Weights of a small transformer language model.
Size: 12 layers, width 96, 2 heads of 64 (1 for keys and values), MLP 576 GELU, 2.66M parameters.
Architecture: learned positions, no biases in attention or MLP, tied embeddings.
Training: a variant of SOAP for these matrices, 106M tokens, 3220 steps.
Each number is 500 + 50 x the weight over the matrix's rms, rounded and kept within 0 to 999. Layers, rows and columns count from 0. Numbers have three digits each.

# q: layer 4 attention query, 128x96, rms 0.21, rows 0-45,64-109, columns 0-95
# k: layer 4 attention key, 64x96, rms 0.208, rows 0-45, columns 0-95
q0:475495473532577505550417447549502509480548501394518469493405520389486483503506430382553532464542489448580542598539506448509459490385540494479520511488473570499530523471523544447591555513587503532550429472591537544473434516460530442558407515562454597478565493582491479556480451449460443448
q64:567487459532499499579474505503499418557441557354448516449505518477532488440453446482584521476549488577478493480521555428619497588451531534448540575550442466472568421493509529537560485482526460552512478446517511512573514562457493443525437477566470544429548484528515470514460528520481461541
k0:482531459571547395500487442543505519487524518572476452480429478333555594572545449508523444447428451566461506483498430419497604553485466428448526472481552498469539560518532504520563435461454435500593468434454536482526535530469427449577479556578491494406501483543442495569585531531547466526
q1:438515605483480550456494561600496501657567509522449546509423496454470475445433491552499486542451536490540473478421342483402449494475471360480393533587499502524536464399394575419459528521454573528535514487558522490504555437600547527637520551399497536334535479542505424437442478562562495505
q65:488514491499522499474483468509508607505569481508509469559443502464465489495581485527404487499448466529497508580471443520493472560470475441483525536503540493533593463551515586518489455535482520492567461451546468435416538461497472496500497487510499484494475539512443532521448554543532522454
k1:465521544556476596486522522491434505561464483454516504555543444582486457470506587474481461465514515514501455541539416469407428467517397426463548522535452538466512503473453473534498456440578534536667476525444487461435502459508543492599473580458495512482469479478364493464531593509425467433
q2:537497475464444584493522397581582483454571501556468630507487552480471490584568450530411474483533425552432571598430521560397531492510485527496544454524464519569566553554539522565507479429489520463499596464453489486601529486538404478498542436569502529507439547293473555561468481445550529472
q66:451407430448595523554479539537512493493482534519449608498488508516459552568498437505530473558466473496414502601498486475512505503547465544481466496608458442484490530432548449576488498507456492442477531467513515399548590517544424478544480522574556553486521495551497445544485444507507453466
k2:443418513459453465488454457530521496516560517547523586492416454497572602415432451424469499486497449551425461490477493551457460481530541512568469520492469487423541496476490472433419570467459515475397516548477471440599500506499438506455572457495535529585376615560543488424441549449519472498
q3:580505438481548498487453502509552526584532462516420583450475388445384530526425453470506480533523477461464393430515483539457508563551551446456454414579480467573496445527497415482428435473523500474411547518553443601425397447562428504486639489507525442553344602541479424606484408498494541438
q67:485564561543566515509481573505424520599538417537480502549497404506466538515520447538533505524548496371477494462472538440456494516572499588552442491465507497593448499496510536524443553518592495529507440518501448576457518427465415526504567531478514484495482494510451440516540515543462477471
k3:554532469517377523531483508531499534556506420637397588404530442615469521495435516412521425535567549480546526472532553454498476523526481459522496453562516484522502548527504477505430559461543546511444544540544467489453455529470505494478520482403602486573510557557387468544536463492468460507
q4:512461502525468545499355594595422464422501462557487521446433448400490507529470517368484563559559505566523534494499527513479439544548621532436551495422587472484411446561443455577550534532453421490463521474619559563423574472431549541532423434452488437562486477439477505451460567486472574517
q68:472504474531419530531481505517467469463523432545564449544551414532500471483516594483458586500497491524522531555461501589531411508560568500507645519499448494452565496501477556519549447515537422521486446456500485532480541491503560525497465463551434448544490520484535555463490475385411554485
k4:528477530464413561508462512555531460562425495511536408593525388460546451538439567488491574556498548460551539485566531564611585537536542402510529562495515471454465508476463448590544569487587413584445406544532527498536522530550484529435467449465503489397466486475412512599477543509485608470
q5:549536516502464559441479489546513436501383612513546535524528463519517553440475512412494496441469551573554395485447474518503443424497473505402522557440435470467571506538421491506448487540442510463505519405525566513502535520579534624500434571509531502586498543513527379472553551507518564545
q69:508496500488532544419523421568442531444494582534502531507523480492591543479491418448494565456506472543535493430515448524472489513443532498548552499545517530450575497506472526506488481531387508544507484465495505461524521494443569587564491467465461500559472574429554450494521573485479605511
k5:484538494480441575437508480483475501508436544360583485544474497458497485469419436406603582482456461489519486432553463497531545508427438499536412554515524457464480456474453517446523467565540493536568481507471523444528545502418487516500439552528558520526527622509529482520466472579510558485
q6:454610402501474559510595379539492464548470480437427483588483484435506470408505537532518477613489603511554552591496492388502497405431539439509519482526465528483579453447533461471484567456477433481573566507508388556399487497452428478490413488429514491560455566473554533511542519538405576468
q70:470637467521510440482525523446543450470423493487484474511494515452527547382435453540438512540493452431492487444496492425598472508476427463477461444476448429477479428510470525480528511585513460453466493492506499428483499458559564478569568460500523503572515501413526537478518454510433593409
k6:507589413439429455400566474482585437495406538485459501528529536419409533413612555469378523545460437480409495490446465547541535447568499450530528450514461450437518556557496595516521463524463529473537502490485516540445574572453446478464531537473558495550553520485540490503464493552512551473
q7:497489554597407433572463575518457525469449577522468517523512467592546438533480468574436475472464521470575537470448402521485455480511523513541509557530503466533508409562474364550534489401497505491445469401543396457546478589541511446486502545455504525553405543454505494491641476470523484497
q71:570452562531453571550435549492438500542472481548460509546499503463527483475523491533484458469513529479521469531439439490473426421589450569529496556461491476488524581500465419478452510482507460449477435540435505472505547502482501521530537533528498478522552542572503614428499541494530546485
k7:607482602546393555472487537501401481499473431459552540522514530487455520418541464539484529447512489497494483484500484495517527537561509567562529482478452515507429536493474462520401563454538466449469460504475466468390490535469609498501491436589439456527569511611451542498437453524482510403
q8:641511363459427451503494445496475500488433395539476538487546558442436535500466467657531488624549462531526489390551533452486548493529538448489504472492553483611479566526522627529435429511501476523404521551628454601526480426552460542518547562491427537450458500542539471564570504441511565507
q72:507507509556510439418448462467542522431499485508531617490498461531464481526487418508485418538499473546454434422482531455523528461452493477571498538552483520576522589477536527518483470565535528488369501502531452533546479594485477507500500488526574555459441505510494491564541501465514503539
k8:477561400486447500501560500489443530458474507582451613471540408509422516595419517474452387509501514572526411419509534586479526501538507498538530538492478521523439570507519454450485459431561534529457605494573426614549424450514485455556528547432507581484456524466515417527560477448473540563
q9:518534441510484455480496504579488518472599469535608570469477557474583432509417421518416609522530527521495422377561483548557528535474545476479482435532613440515461546463614485555559603593514343531513486569535568441469472444532513446551525453456576551542590439456430400531473456516523398540
q73:488531498489510430473535489577424499444456495443525496561497488486511504530463424420523601515537507487501515483574538482579506466439544454511499522483526562466490590536480439486469488466507414487561434545470529435492495507508501484521520462513482527484481489445544494520467467499471493515
k9:476528442527574442529518532449511586530519484535532499501450535490476539576350519562484540498531527486534552409450483582523469487473541392463540443513461514453533565498532492510519472610456427535493535561516596466498435485501510407571428502462562571472506525416425455508402474380513387465
q10:471533522552564540482507506499477566460564543469496504508562509538538534482498540413522489446450498561514506543530540506654477485414492411459509463465415454427564436556518474558541484483515485589532431393524497495472406500545411393548389535521550586394498411527423508400510487423421541502
q74:490523446458506497514481571472496558530477497452554445464513580518494592524497450479531498467474473465526533504490468483548503469483511485397523517491537544526493489491548500470506507487606532530503507435518495454599527564492588448451498476496533489502561510556518508519484465470482515504
k10:445525526501582465509424557485464453403453542553544487552496539412537519487522441445460479408546444491445466485450425513492531486543559443417521521483489499445548509500443538436566514448496477521539497445456546512481570456553518423537508520573497442424552458498482517464498548493614482521
q11:556418426562386565520495530581521540484469444572423465429492414466486442435567533490469507509514487574525508494483590559376508580519590436452613480496427562475548539486451520419510502550544454640555501518555444459431539608488516481420532400407419476527466499478445580653447449506423528480
q75:453484482506446580505466488514504464445422523542484508537482464562540491402538493447469568492435512568575556527570615487488516513571518480523501487522520539462528400536473524451574469511533425612548547517467503516525492557600496539423511536536397480500461475484537480497478519479427595418
k11:502513541514428396469435482517537548567419554504469442493525565491521485485575548469388591454537492500546506439546586587478529506526514433513502529419448501473392439442508450515569473482504401443549393487493366411463514545480448538457549453464514478422477502531561497599468517484486563553
q12:590523622503478480537454481534593492536481455544471516552499495453518580479583467548429550411529533507611573514530548453538466527434443431524477504481541570499416459537519498461454527507556494413570521494629480522458485494549453463482427554471567580470397466512441433580515524540511494391
q76:637534550488475454450480618550557511526449466471467520546475510460430554451519437476468445486518503393507487478491534452479467520474482423546453466531474501450401490519458494498559523471523458459496487520581441453422446499508449463534516505430527546466486453483483538502486529634498460386
k12:507557513560537424607603513462502477559486540507507576529506566501459585524578442446410464535457540589433561507438443384516505499446495450469539523487408530518459554516480597456487473479528489412459514438584482504458411524498491483517520507583516569505500421554532394530469497554528348507
q13:577525564492482495538525382516499486494544516564559580586460462466502426460586556364481633488588482534565468424505527412435465576428500474431591625599436465445564497566504574565558460586510500608505507474487474439424437384476601634561431496563315497460457512407534510609324443543545541469
q77:525489468468507524541467441455493450477482433597495479620474524487523482507511534422448651554552516524455506467569500520534463583478522491538552580534536473481513489480504553488483460620546507512527475538531541545480471396451549583442452527527507540473575547526573521537474498593520551459
k13:597522504475500491472450391543477441494464456564569525591514529433563516516502578388440621627548553516518485419453386464480466513431349520520618627564504476521551527464488552451510563562443478493581386443490490439613492510330491536551522493475442488398466546475569459666474465553498522506
q14:510518562500506525504567554448500496554508412404407483605461432558543525503449484530497490300516474423457403557479531552442448515405436502495568481533529472472493426572530484462508458509467571395543526386428505542481463488485467451513490437506629409603537544531470523496592505462557521521
q78:525528523488475575497553496526463494602491499478499518474481567484475477470479461476490529481410491440479528540496563512463538507459448510538538405520529517502473485525458484457441501580475486497502557499448515507433509450459584467469496506512515489588569537474525524532500536500460441559
k14:531522535493461496506513512451507482519533492473516461417532552490557514437473477498499451549477463492442466590442485464530511553536497512471440479512505459571496519453427524453506553498506526518570465478398531502453560432561461505472444475515519471637514454439550504458504504498562438483
q15:542471422431519408529553412398509516461570459468456442500580467488567525480520559457574562518498636414470511601483503463517526430513485502347481518423419480459484457486473488534475526563561529491506399442453496491589503463469588638486496458368529601466429512483487555493554549523521523516
q79:494525524465439489459534495361486464422497469504473491502510447519535513514539476473490539423585534395449474486496425508557494466548426533522529514453524442464540513523592448536500517554546563520506474497463521423506541534537512498389564501568472486517528467545536512530554406511588469523
k15:600467446455556526475441561429567539437517563524433482509507498512531464472505527526492538509525547415548428595465444524467616483556425497495525511536502456479500502538536504449493541562563541501495495454445497589582565546410519532507531482529508512485478480581513520556514476558502506541
q16:651467496539626453465495560528468406547481477501427544511393382583531446559485407506605597483530438543446512513552532474505505520567546618430480455441491464429582430586530474526422507492310521625493481496447445479452444483541517391554556457546602467506416487525468525553514502424501515452
q80:432554475458540504553471555495506504459486535545563514574419551466520493473506467524451476525524502459435484568462544511486557554564480552440427552517476484450470514531479484511488506434490547568497490556471556420494489532453453456495444464510471500548506477474577562483463583505459448450
k16:507520420495505506548475540587474534512476487508505606576501532528554504482498495454598525594549436530461577529457572516559467426532485583477427475516531372484480546476497458514486590478425445487495493490457508481445497636552445441439498346495556505487453474456394575527480537528552501419
q17:484472486465283573430451486464463543497533605517548395496447590517450425451537518581526495456522546547539394631532471555541531560395553601431428492458568496385464479457534487547520560518463545573475574605586401416529431491570505416498471507500499610522541475447552525513482545415501445536
q81:471570499495462535481522471453551538517456526503504488477463559447442493435475576528513487451519555468481487509555491578475505447474522509494480518520448481485466492476537458478462488568552543524535429555539446469516545467526511514441530498529493536529536536497494555558450568457513583556
k17:516493562430403508496615462486393482532456545411484440567460556418590439414603456519398534419539528467451455496484455560504565480477553511486526551496533496488491533503495425503428493586590545510491496539432478513543421452533523483493520524529539635372582504496488557506443563476535397509
q18:495413501558382434518493517504500482545451541576535567559501423454477507486448512519491504512505443545608548607488499554531365473536516497488649514393523510406494530508425532393528472504504497421595474562533506475488501490492542620506490482502543448576420474564566476466551564573541490463
q82:411429473441517548518469495515471458533440533497522581492431475508491504549472604487581537525522415517493529580496540471514534460571487555484513482478519469514562510448510504462475401506396554488517492556509495442535525524493431495394530485576562488545465521487554486516477525497515445520
k18:478406442536467537510497432553526452554455557509496517485469493515529441472448420492579560526499457524517532475515549565506515551591458504546502447547545586418460456465488468375587512460529424553507487493512488436516533554546489553567471524505489535563505463467571471503431440523495511443
q19:534411465551440487423483406455486473642548652503563500426523518516490547460446481487500558452536462435567562373529499526527436483530436517463527446546466610521446494512454501515466554434525519511581514562453553345531507544612539526514457500523481486506502435482504498484454471555531498513
q83:556422468529540549484475466464497523518557494487454463543550408523548563495540530429510529508522574421531591373524530606466539555498515484493509485533499510543451477485519475452537468442579477461543481461509531484508607489520608536500453585531548455532455493598484528559526429539500528527
k19:507461478566519565484535437355551501587467498459463495503480443608584563626481460490506483486534443410521547518581550527552488569479495423447579520505460524503519476470483529415493473488518542491556455514514467474517514490484529536472560527547438427355474507542518557525484441502509463424
q20:542515446506586465436587531488491546418519546459494565509550491460510519379588414569438603431373573453572445510467506478364449546480528382408494434556484481496408519618394483562505472535512500545600558509477484489430484563500558533467579505409467526628370599423551561500441550544437546390
q84:567485500512481518502514510441491511421458571484532596492425443507522541457515532510489510389493557490491488447468535526449562483437515509492500507474488492472441478521467557460457521557458448559528434432471513513411523541540524544537472540445455505560464565477456415476461545568505529501
k20:516514436467512490335514489423508502509504504414578549588484518516538521452571482500496578468476606443579412455521477467462528527395497431538506555480498456522450470522518514588414527507525474463547508459497518408491550684581585504501512482468530473626420484519571483591428552509493499543
q21:453540403521564461567533374448477473491514545521593453509574583482531443508588566492525426446485446460462480552475459503541641530541408510515536459443517461507494563523546616495580578452416566565538501475393526531438482609476443492424519488533400420476489455608564535468511554543579556496
q85:537532496537553466561492524477545550545478483551466489533508562467440603603554532422528437492457541511510581503464523449504449450560500534466521535448542473524494527506518479470510566444530521440472541508513448574497503528526549524444458491506437499449525420525467550483629446518560481437
k21:500479516559668450529548438412587474495528434609535489506475527503453498441483519571526557403457483433452500552439535459458499536538476610535569573431496501541549489512548521484436455438460539494471509436493485586513536540507551497447511569486426409506452415487572438482558516383544506504
q22:481589466410515479458408565492479480465537466531635497523539536592509498422466410462482552461435552494485408516444344436504504408475486515462435586477476425506502525444578591476465519532544465485453493498641519538517509414541478515473374525474503542509508639545574577489558449454461583473
q86:505447415447520486531482488454498481522486431501512491454461551459554488493418490509499502501518499517453454481431503507547508490496482419504478511503601486511492497456555524551516605495558554482463546540535536497482466470494512429499404534555512518522564526475432523485486466500493486433
k22:613539462413512441517521518557467466515554551451578554439465534408535538526479516511535466535540492507449417523484347455537513478543479476406501599470565432489539554488501524463328518546538466488509519529530500532470502451503666433479479529481528540526514461564467526414502470529602499544
q23:453489509489475551456485550479545525417548551533584492499523517461531460466557517546579426444460489611566524524585599533485501559530531525434516434511568491479453412567482444512411471495507517594502415531491513431462627524537463545526409575485462527545450458444530461426554571504515474518
q87:407425463510534545446430459499405508520507530612528473498609557545576465472473439501532449506409442549490496526495568471546475526549479503414556478447492530465485443470420535501490467414490515566512478574533426475397511548500483512478538483425470455494500517474473487386566501477448519506
k23:438474620451479554465453530528554471513453486363536531558497493446534461390419476398567551466527532427579519424538532568463493513479390476469448494471567581501416387548386539549519545540518593454447448539598433421442450542554489465480468505512494490503449482519530609566440509475506610404
q24:500479486667521470440534482426509438459561576435448555512504487580574546468520442492574545468542565475533500642432356512484439423561457534406467503432465572538640403558494468590470412396568481517515475370485574562465535567474538519459543455514474512485474488498460413568592443505549464522
q88:518441512543523464440493556433476486492552467454562495460501447522499483475543529527538449457494444502487457522459468503441547485490482520416572495486573599519561496543518486468433514461500487452482527481460541549508520490489500485529508478548488538615448569503493534459490484534536525496
k24:515481486526440510422477517421459513540559576486424517545512480596544442479443502464527438556551477375509493524561448489513570473565461585446507407448542511496512393458478443592423545467502479535548482409418535428459523534490527472467464484550453402556481555509458516511530512595584568483
q25:528504453516594454459638377452550613504522496534450514549474531551483459563555480436445576458480434455464417517555551451560478493414420497569448491567609577537471471503594494455518461524543556488464680446483500540475455493533431533549395448446494551534468465473475500456564496448544485552
q89:460480517478424546450584444482469572492527516455440495503516519481455491511505443454473482458488438479493501447493495451496505485462433553606492470523492568570498504530540508442550488468530529477450576487476551552591485477446530549503486437549523520436458538499505444465461486456543440503
k25:472559551524512560445499424404457570470542454579476504428480496486502533531489482475518534515420454457439496481467439514503485519541498519483547433468429437522539549465483479388431558539451539452491549509468505591476562437523489472571482496469516555523473496438587387480531537527493492511
q26:565533500583490527560487402466392543588417483511487456451554623318463491535504483501594480415493416510494479511346427498517559456429470580493421566414564553587550492553466592546462528379452478523471470480507520519437504597495507527425467507478532475370548530553533476497497593466513467460
q90:481497479544557504523545467460482550556492456515453497460468639425507496547475500521546495400480409444483448558446514499478603397486415502451455562469554496538495512484444478515434478444518483489531452488543460505489480601546507418480447459521443505460534454567594563493569593467485485439
k26:451510419559541427493529443413480508534491476546504453490458589508520438571450562462535428387365421494516468494401539485503582468596405528486434553438513526494471514415561599512461465396408544503504597460457432524435441575533551530433470524550494505444516463498462519458483557476539509490
q27:518607581519485438433492540521486520479521440581523326508479494499462360513499433433508535539518509486519572474525489490507532422557489557524483456574529479501479527576614514490500525547508430522537439453594566609507478586421545461336466444652473469483519385462552527619498544558577468512
q91:582529455461543400513473573507466555468530514524553398528462453460485502506539526503488491527517505455544522534532454512547453497465554485517506516473523468484477520531526432521553567444524422475518532496480522533485441571465500413518544457442458419475533441453435571562456506487524568512
k27:572496475495584404543584561456498409499546572535559446513493547533413523471478538451484469512541599492465616558518500458539496523544569613463595452470441478476528527543566410484492482497477413527456502629462461553451457458391524496456479516514393443451459469542459484482571545449473488562
q28:503487494485531495447515428525422528483463590542546502531510564506537554425495543469447444479505580437575439580609566528399482418514463561419555533471419529416497569467490434476450541546511553532524586555437531567476481519496482602485434544461406502537492589568419518562489558471444468570
q92:581524492465492533506484433553508586516487575520570502510537442536563543443501445478478513452485462497514450516475468506543496514537493545482549502408520423573488530521508536516465539461553530565444562491575488506500578500517458594530456562552448477482488557553420499521486580518526522577
k28:594500552477472538464618397449519549513481557548541443533523524482538532438545405462480473418521513428533406525581451521507525509467492476431487550568448438498474488520548459495474470577461560525415524527522471440462538534512505487480517484479463507532485521498509517551539529541476529473
q29:501493445560489369487638536471544559541490513422518487482514450530489414552458427525528535526490473381523434602488484492518573491374436348534504483548547508415448436570445566569554568511505520511478460414480580484528403474498527492561425499556500440533444395529502529593408521609444408551
q93:510495562523505497514542499439550501556501549383546481516520513469584495492458489461541563539498513461515467553560496485558490567436365453516434546522486459524432552541441455517480534517541515489551508461437524442524464519489493532621495477513517501476442497537537497502488527519526390477
k29:529457466497579444514522404421467545471515482480568511543535551508522613516453463599448457479408403503434463549428468520581435480383461482491606337499446454454475512552455523426545492461464495433532536402494506466436562444502556502546485510464490497465422463542512561458507506557546372524
q30:503467581522550486456458485507470509495512429531549428483522513570508531500495605334516529617515586461461374449477490442450551524453425593558510435449564520624541482554485535519443498496496375459445506530433470538434466485473581496429471463458470560562460457527519493483482468520618574535
q94:487450499559476467523504520441503487502502461514525516431518497547525541506456535482543475568444414476518414397500539553560597547476488523441549444541449479570564513546474537575577487496458519489489502555466487516429422473454552454459457462484442457458577551516457521463514429544540525495
k30:536506549480470522378488499462520474542508473510480435434416517493478425508412588458610512583467503443533427428443519452484549539436482595522521494441586522605525510557510593496434467475430416457493449500450596551448433501425558409504422453471432511454590507527471442480564508468508531510
q31:558499439471471561496528481532495457448473421446545491601559437445484498600497582572512472515499436609529582485480488518623508522560567479554474516492427430541520519503503485460506436512474539480465473391411584546464518412373368462511480609562523430486386592512540533479541347572447479559
q95:495518384427618490452520524616485488534517449521511554471498567439456435545438521448491526517497435542470490414446486477444418490491471534539408479517569437520451533472471499500520477519424563399450553498495590592443480480431423472448453525490542493503517475505543597443511444499395466554
k31:480473460455544453566534533657529444432469443550463591542577534382492486519441482444489489551521480528505509453545489529485402510512441522479479515492493464402537535526578584515536534439447597524461545480548479511542554478500514538508422490506522388618584506453628517424399402544467597602
q32:503518460492613414422472499538494575526616470439557485515548578617513587546528505499414456443446458521543464445633520586456393433451574540623473546610488523520489560516574528436544550438438469432447373515408473477606434499456355558588585433471599429455484516493531581377532613459485515430
q96:489535475466488443427426478473479468487552446437581506393447516492453492491477547451529560556500534530504482381494431485453553426449463458573443479514564522501522559476467583489502497512476519461542484503561491504528466596435448503528501441533506488481534474476553438432406502509520479441
k32:453506524360522538474506435537505549435524482430535445419495525538500516575525445578520551571511547590507595480506518560446500429468553440530445523515489457606491581576502568369519507463492470530535577491579470513541498511482495420525505516559394446479461434473552512375452484479558510484
q33:392458432542475496480619499481581528384446610481416532475453487585469504555530509386543434427632498459547547403568598555466543395627596541543424440421436586515381430474517495447533554509597478582338464561553442519493568564613499519458364545532411470439461440496565486452418480529494558489
q97:505520467476507506433468422542521465473496554534397575439488451487507524505493478515472462501588395474546524515572594533477484532587552537483558450452542562527462498495465460467492516467502511554430453516548456516471579565555385529506417402492510494555511482488552488508495544499466580497
k33:556563509506429544414498408462619520557433529456492505402457507498454546535558416469514515464562515447554514434510490464527517450485529551494471547515529523484416440505553475513581606449493587489431442521525434557506476510535380454519492460539506467480553545495495562637542595486563591466
q34:464560454599511439533523539546582513498565486471449591456526487490462535485509510576481481520445511578582510618451521423491499434519553506488456486587471538477481477440605487549446505456509524458409483406528543583474540508593464407518457472473490466469502493599469529529521570472478472552
q98:535504464600511507472500510485501509558560493470499527419471564509451452487535487476506490508493442547492501559454425495497474459522582478516460531542447504452503511470491538500480561462539574501476449469516579565531580504531501414464449448524540471519553483513475524495596542539455460553
k34:492525502490514455545632508507448478539499516479463537464594477526499534503533501568527485433536420503495472586449434567495440462564589445448447533454488554464493471503440499500492534436531469506507597451485529620492518517482431456530545479538531473536521511494467545524486556533430517507
q35:529406443470521450504416434551459469493460460503511468516449472448487467564483549472521550450530450505467408411531631455476417469488596393557511580513464485533434528481548444516463476512511495474579545450558442602508442456556596530379524478511472572418465505430542517538528396489516565530
q99:556522521500478488548480548532511515515489484562491445502518495517527537488492509512475560476482516519475523484561527558490522509430593467520523483581449504439505451516491462484520479525477469550450460451499509482585512439523555532562484485461535533483485524486516463544532539490458467469
k35:558539459555410489460473566560504511512501483523540539453485436496506507570478501422500534533494446608476504504452487495517542557498499417530530555588448484451506454468558510537599487490456480535495526452525543595499465475423474552456521469517542510455489498518457448629529463429476510559
q36:600469542542514490424482448580530462530415535475564576534462442560613612472485353564430543403605480551524516441463439541526411398629495413583573500616405445403585452527555525465441501416428465536476478572506392389463574575434469400554596496571409473537468568528445451548527421540506524522
q100:544453501456566465482514520494453464510461471446512535524499465524542475534462406496516561492518533466508536482489474491454498417611534436492451542487496441574570550457496476444519455565503446554510477471498483438442547573453425502482517446470532520526460547528513460517478459390561535504
k36:541537394434488438479508518517403530505513454486505595514409467570547472543532380516536506482563496506570534442492585469498396388576493466584447473469499432527411471447533548548561570514491439475515504465571442486427545484536511509403490488536461448518546601517485441487513406487552526437
q37:445515503530507431581405408448438580416554517545484467555433468484466513553503470596423509536512495583535607545359459420472440482447487441458544539444538510586583528600531372448553528465406472566435508377536474485548358473418415553612591516548528432484570617426398393407513585474481405502
q101:452518515524523564537459557519471522536529588524520559503499546526519518571500458492451453465420450549476542548482431451484492409515550467435573475488508497511540542509509501509506415463493471517454580460581567534550466461479496528531550562546478511475446511440417384450535515479493424564
k37:416451419539497507469403561594509487416619531613455528550499431561493461495437420505488512489471473567433557497405546561511441520565476540398550489491499519496507536445462516553431423569424458593470640458574486456469594511497493596566490521587457457547466613367497360525391529503488515453
q38:476595479453496478449562528454492436552518446459548527456504466619474548440545532499518618609462486499439561556396590540439486509435556414521484553527490438583548416455474523507485537352452469423547521519430506581426573474535568362505491537461442546525502574530445516504566604492572489452
q102:450574448557532513550493507422466506582513513510491498556415562570530544448551534528457532486485474480513484547564508521479537480474531454519506521588515565557658473482503618485570504449576538510573561495478508487475483475583506420510513511449521556501502574386452490460539551454518481478
k38:440562458454471457512484563461474454617561438428529519489387455585499529412528560516462522494490470472501514533487520507370481548547545400487483457578436520479563477490458537496484460405498556542570464454441498508409559538451581474450491426458431538535468644465550481482513540510530583572
q39:505624394509530488450540554620449529605429497485381552552496543566497515510595455609536556549542488505564511554554439530491474442572593379573447526633478478533557550608545354549540552519533429551537492541514471447562534504450414401463517412453561546463447730417508402553582493460586465468
q103:519570417442422487470512555517547484614512472452498534398559522484511507457620523493445534541535456503493487521486450514419488453502511467563520554582478542510521505492489480538519561453466472468572498511536514568525473486468510523439535334488462484551502528443510484515492482519552464463
k39:499526478448488430475583487492499440489499498492446554488451585564492383566497499614450531517554513567444526568462531459485554333540446413510500492536443542424512568483528533528439479482367461465611538462498472505461448428547475413566492450507557518511549550452496408528460464432501558564
q40:537486486469625539455510438526370502564421495422502453585468503493537483495474607486522517578429567444478629560540543416573613456337442429461537559533413519549492608553466507377506508552558480536572518440460463515445463580404648597553505518540476473414496500486501557462512542481549484457
q104:591472474564471511469485462471493512541497474498529410509448550458519633495457527451486449520459524424442547555508475492519565502364464465576526472520507444447492457588576461426452518470543524444531533484469537416550451548474600502561561497571549468495535452526463461488495505449506447466
k40:540466476531583483468466509423487425431474541519515508588474447468469551478502532478472512543515426484446526490485449450465537527559486501430596510564411420523528589571500580467542325426342553498513501448387475558487504446430583594619564627529575439471397476426508491438632517528543503487
q41:518468590504496476507500432434570472449491589535429400490501535380474465447516561435628445508594436391555467491528554505494562603477484654524445397470488521390419483565527522546549510624479541507537510475517528453530451490469503547453520430556564593581564417530559598569504427572539439464
q105:510468449537457521475525391408513456506452527519413462463511499425517470499462495504504509520547543443563524424550489484539517508436397506569506443471455507505510485498526418503468520547561519455526537459459487483532464514482438553519531486463535536524468456465460543507456406535479438482
k41:520464496480549517465466405531499507481493498455354432479489516430482531422493515463571451539508529498513426637471509386529558521459485591541598457432497466504532510489477391441504464572472552428589471541431580517581494478492463482453478548497533504441518430521553534473490469592456455440
q42:574479506491402631517498540496540599610564556509543607561507437550507509517512514509548580573511570460458481446493541541436479549526559529471606519448312533509558543526341525393545629486424540445520445493458588501509600412474452513472485505431572502529581467433366386502448573411527492499
q106:510495516479552521562548543486568531492523501529534555498547504514516458475466481440440491543547504468419474497537534564436495598539534512447478502483507465425519486484431514442559500465556524541454481504385520504516484461566470501489508444503473453540505515510516482474490483478514567468
k42:486487549438511526499507499481607539477523517491546582449483515503524517493544468415394536483510519415498496505561535575470499552436451464469480490562551504523563548491387541502524476488449426449524459504479496383534515415528443518447501378490527587495521468498461505522459576487454510519
q43:483560508514462504538536541571502570404541530455512420585571455455444443508468417511495486498585582480466550557459417483466520448483495543433505458451544614495565560596449524482492463505482527497539464561456499709548554432499509497528451548532478453445531507487435528503605433427511602489
q107:473526484460523515490527604493477591456530474451507518460519491504494517479460519398452480550508516476463507515545434503516577476582517504475479444491452482551522514570484496445487511495443487490461506432448529609505534462543483485526477456513522512518461543483429499425518474448530501515
k43:460536464483530518463507536511525502493492555478526426525482513505485504423448487417470418494505593408478434486596457535625507489569500471453533397514484549504560502498508521591427459433499490506492490480473416504525532446462434520463531511432534430536518454490439432458495576424433553535
q44:460605427544415430549422432453506463498557495523315534421439423553515552568458513592350443532423542582426499500439550408533441424482440385464563490501505521495595550518458613524481432497523466483446526460549468531575413470516445546488652522484509420506489489549476398454580468494438601451
q108:527556430571499510543457478515465409468481424575416486507488513492529552510479467569490439476478524547527543434506551503442588416502497508488581516486506483533528519470467587454515526444520494499439560477557498627534438508457519473510554567484462478510575529436472461539543512495515503490
k44:493517488571397382532436600495479482384567518540465520473526491464405536463481460620489452524517529535532455467481669543493541460576529443429586548522492558573520538446445563413521486494568482562497569493551463502506541537498528564475540547443417443557535584501461441471465524575477502508
q45:496478512569575504552503461546457448438534439520558510543521538570471560508530448459512474506529489447413528547615449463470489430533470503463485559399510517509509554438419501486470462396378408550614507531419500564501542554447425557565572531508483494513446491455490562447515537538614561526
q109:396468460506577511500525509477469455446516539545438513572525536501510436496524505546537524512546508478466515465375464478467502471513508525458492561447502485483533461489413540516508503472447488526497495478532527581500492485483533525484565489565517554434417496389531462491545471478470574524
k45:479434512516539522418444448430505482435618465512543502566529415546512432513498521450551464477558499480489553472564574576526473450489495530500444517489505547460524453489522468581387473530519538559479425516517441478459527594434435481455471483494481531555431449443498526486503482539552538465